{"n_head": 4, "vocab_size": 2048, "rope_fraction": 1.0, "qk_norm": true, "tie_embeddings": true, "parallel_block": false, "init": "normal", "init_std_down": 0.0, "lr_mult_o": 1.5, "schedule": "wsd", "final_lr_fraction": 0.0, "doc_mask": false, "steps": 11004}
Each number is 500 + 50 x the weight over its row's rms, rounded and kept within 0 to 999. Layers, rows and columns count from 0. Numbers have three digits each. The size before them is the row's rms in percent of the matrix's.

# k: layer 9 attention key, 256x224, rms 0.176, rows 132-143, columns 0-111
# q: layer 9 attention query, 256x224, rms 0.166, rows 133-144, columns 0-111
k132 098:529556501486439485430472553446465560511537541476503429621430483500482466479492532411474441516429456477506594561527482453500401448536432411462441481418536531466497530501493525522556427470502494458518466570536604572556503527396490521391563529481520561497486536503527485599574519506532511549549598487332477598484509534531529579555466552504
q133 115:534511515537524492548453469465467506478401416467446463494461467529462479564550531425495377512457480586528552532548544558345455465399456434535379545504556474574510466484529503444466491593572502442389470450426500491500504523408517408544432552554452538586461531470549515469419519544420423355469488513527527500435532602477469507530561548495
k133 098:502484526469578508555589414466492588465379433472487496437565512435446463525478449587506508524558526531457477525424478488474609493569582446512493530532472459578449443541536474559537500503415508523442398390474598460456529463460486515546473434489476561529474544493444494510546415506462524502511449532610517544510485475428453449460480446404
q134 108:503471467504614532498559587517534443466509467488405565456449474503488505467429533511453492465482529476592548521479501463560445535613538542550593435591501500412498485457449476498577460504446400594543443457451529422430545459563432511524477484615474547550451439513441548442525534476489458373530456445505549528548587519539576484621542452537
k134 099:557451478484653400445470602488535426531559429438513450530472518537514580537466590571490524527493490440457475471543514526493484471515634530495486468462473577461516428418403511486599490564474578475608559535545454526460527501458506510544492547537522433423373483495552477465488544533527461525377532505526471422460525603519527481503486545391
q135 123:531556481416483571586514481485521441546448518485450601522488423497414515540453531501560480595526437457475401548475483473489529487554601407488511484611508519502504462566535558581467443532482461530534381536562558456483506485551488509498616469535418502566487441465465517539412558547588548453509463474460490562503537492472507485495498442520
k135 112:566454460448466329478528536512552447510499476469567539479576568541488557460475510494569477504474512554450405469556497520527534511491605577554553495514478593511528511484486515395468521477542474529523502465552521530561434464508486466581521473475454488482516440451520438476521542513439482425461516547627556473497503525437453557459572436513
q136 149:614410494514439541523384509547449533493459496551519400507421499549501535439514527476464522418464524419474537433516464586480508435464442419436490516425457503442441509491367456489468519481503436390541546528475436513411513491443492540493473533520489400359509554511555469492503453509417512553488615512480545512467520547574546494553449496525
k136 113:511466525561527583596428429482410514486498506517492494482496600386532541426581471489492537446532495441471531520519554476495392531510547585402461568516523537477438513547553539491479448454470519509546494504530452549483573523548507507474452474575465545476557503500511650534532560463516481415567509433449452506465457509434562454586480517593
q137 115:517464493605520495489438568520459555451552518487545463458503497458486553430526581596457487486483564422445540474497455572525450593568468620416506501425467451519506553493491544512589517506471542479564542494503469470395460432455510525495372522574446458427478519523531517438600457494433497524489525498464541495431514491454503434455411531460
k137 112:527449488500466603552548469466478490509494534445531466512397480488424457540637517450481534500582510436551609477456502402512534423503518454445511536438430397418478465540521578555555512509469552433443474511463438519460587444507430417456393496495540495468572516464464446457492496438479496493474440418479467596399542491551544458466466460432
q138 127:606494533454446552483423410533477587554380474504495398504511467558510510481539460511439483501577518560527503450532460558438511437448414571442430517382529490503478526458551480511406514487459465437483546531452425617420441482481561591443489576474442487475522536501535507535553551538501556573553522511473458481491444554503504483504566518463
k138 109:519424470519497393485386505458537537491418499470466507565401566515522552526509576480456554501584482435515603480507548535455430580486599476421404514426449463413465571536494526573534546492468552414480525543477457537513614521550520466507445520497539548472561513514427582531610517437573458567454535504424534536551549516495564474449446438457
q139 143:521509598443445476478398549540594496549486517476481494474450512471480545480574503452542515466441535444498554469616478617460513397407403486517447515558466539437517478462481479424553494544575600473444566528444432480391519473493454507469424497539446436416411534513586482423505453533509534523441588486572541537411448520557479541520476465431
k139 103:561450474484567552502501486529528488534562426416498470462489574486521519584329476464519506492461564557518479473549483614471499429589504427523547539480505558518533519542556458422445410479498533544466548478454463435537515408487435425490436426471481403532504547558523545528568497535513515594427540580566597449473503473570536580532522524503
q140 120:458563514527571456521446535510526407445457481519442445494405476376450544477574556497556456537453352495491485423566465455404439542457542502513451507653494527516565499469480521470536471455569452495418472520476607549507489565444504373573463483523457476450449486456524491564445486522559468447510528506510559454410472590521405427486552534478
k140 120:459537564447509566519549520610541511516576453563578530464553544482563490538407524467551419486451427573491470516548469648490431441480470567545518463472553507545560493430442480479439519532561430566532513555500520494488394551497468556530535378524505521581462442589540532540475507524440550535477577530576582523496514527507459526510550597499
q141 102:411492522505510492500495451484431459489418524514469389396430476451479465460455538539477561573360424480506539439554486541550563456442487552510574484637514504460469520531505563474575532519563575494410528366437544455504579540499550441519475439586498560507482485529507442505593511547561455544588600521504466456398516534461418561466438516520
k141 124:460474453430501450401524519485479445443500444507531509572461509532545544519531506486554498519472508551491432519565418554481432489428464528550564519561481560479502562491448417408475431456449515501550581431557521490490420589457663488502521529448458436460452508554560436438487562522428568514480547492498511526482454457457458520482514456519
q142 101:516615440518466427452448486459385488521503441510568518480451520457430452495519506531561453567436524508505536468495494527500637446597489488502475592590425542438555478467540491472452508522540407478461477487487585401491464434398437538454463528567509486552466382542505487462445485490483518472430492451541481540496490464453484541546478476564
k142 110:542405571406496488499565495486521581515608450593596506413495566466511558580457610561549459552373442503562483464556456533430498445421440575480518534514540525497493568438509459442445521460554491559432441503447508491587544502490536478408509513549388396514570472565527455517479509569499488540566480423526421490502430462533487487501553465504
q143 103:458562525511580361474490435509481509540412529515399519467490463491453535477450520410508487480535558525510508453610509567407528433408488597548477519604542551481467512476512493428540487579566552528357430492440497516417520485441475455563476478579473503410422489535549428545492623514482498477563530477503504464419485500552523495529566522403
k143 140:535475514451519558461474566521439452495575458529579457493486495396571512483537509538502464498468479596534552489537497569465516483492485558552529569544519576527470473477421437494454479508518446549521503529522567504572457459495523562516475476508444515557429571523526453547473515602457419507577464439555526480476428445553485515533483515524
q144 092:470484545484535628469388545510567481405490512465398478519499485460482500527560523575473511483476541461485484444569564475572509501470493656532523397547518525458459560448594450543452521462501586412431524568482443459598497565458519471467521440511392427513524507504492620485532512457551600553517454439392537519468534486549522466501412474471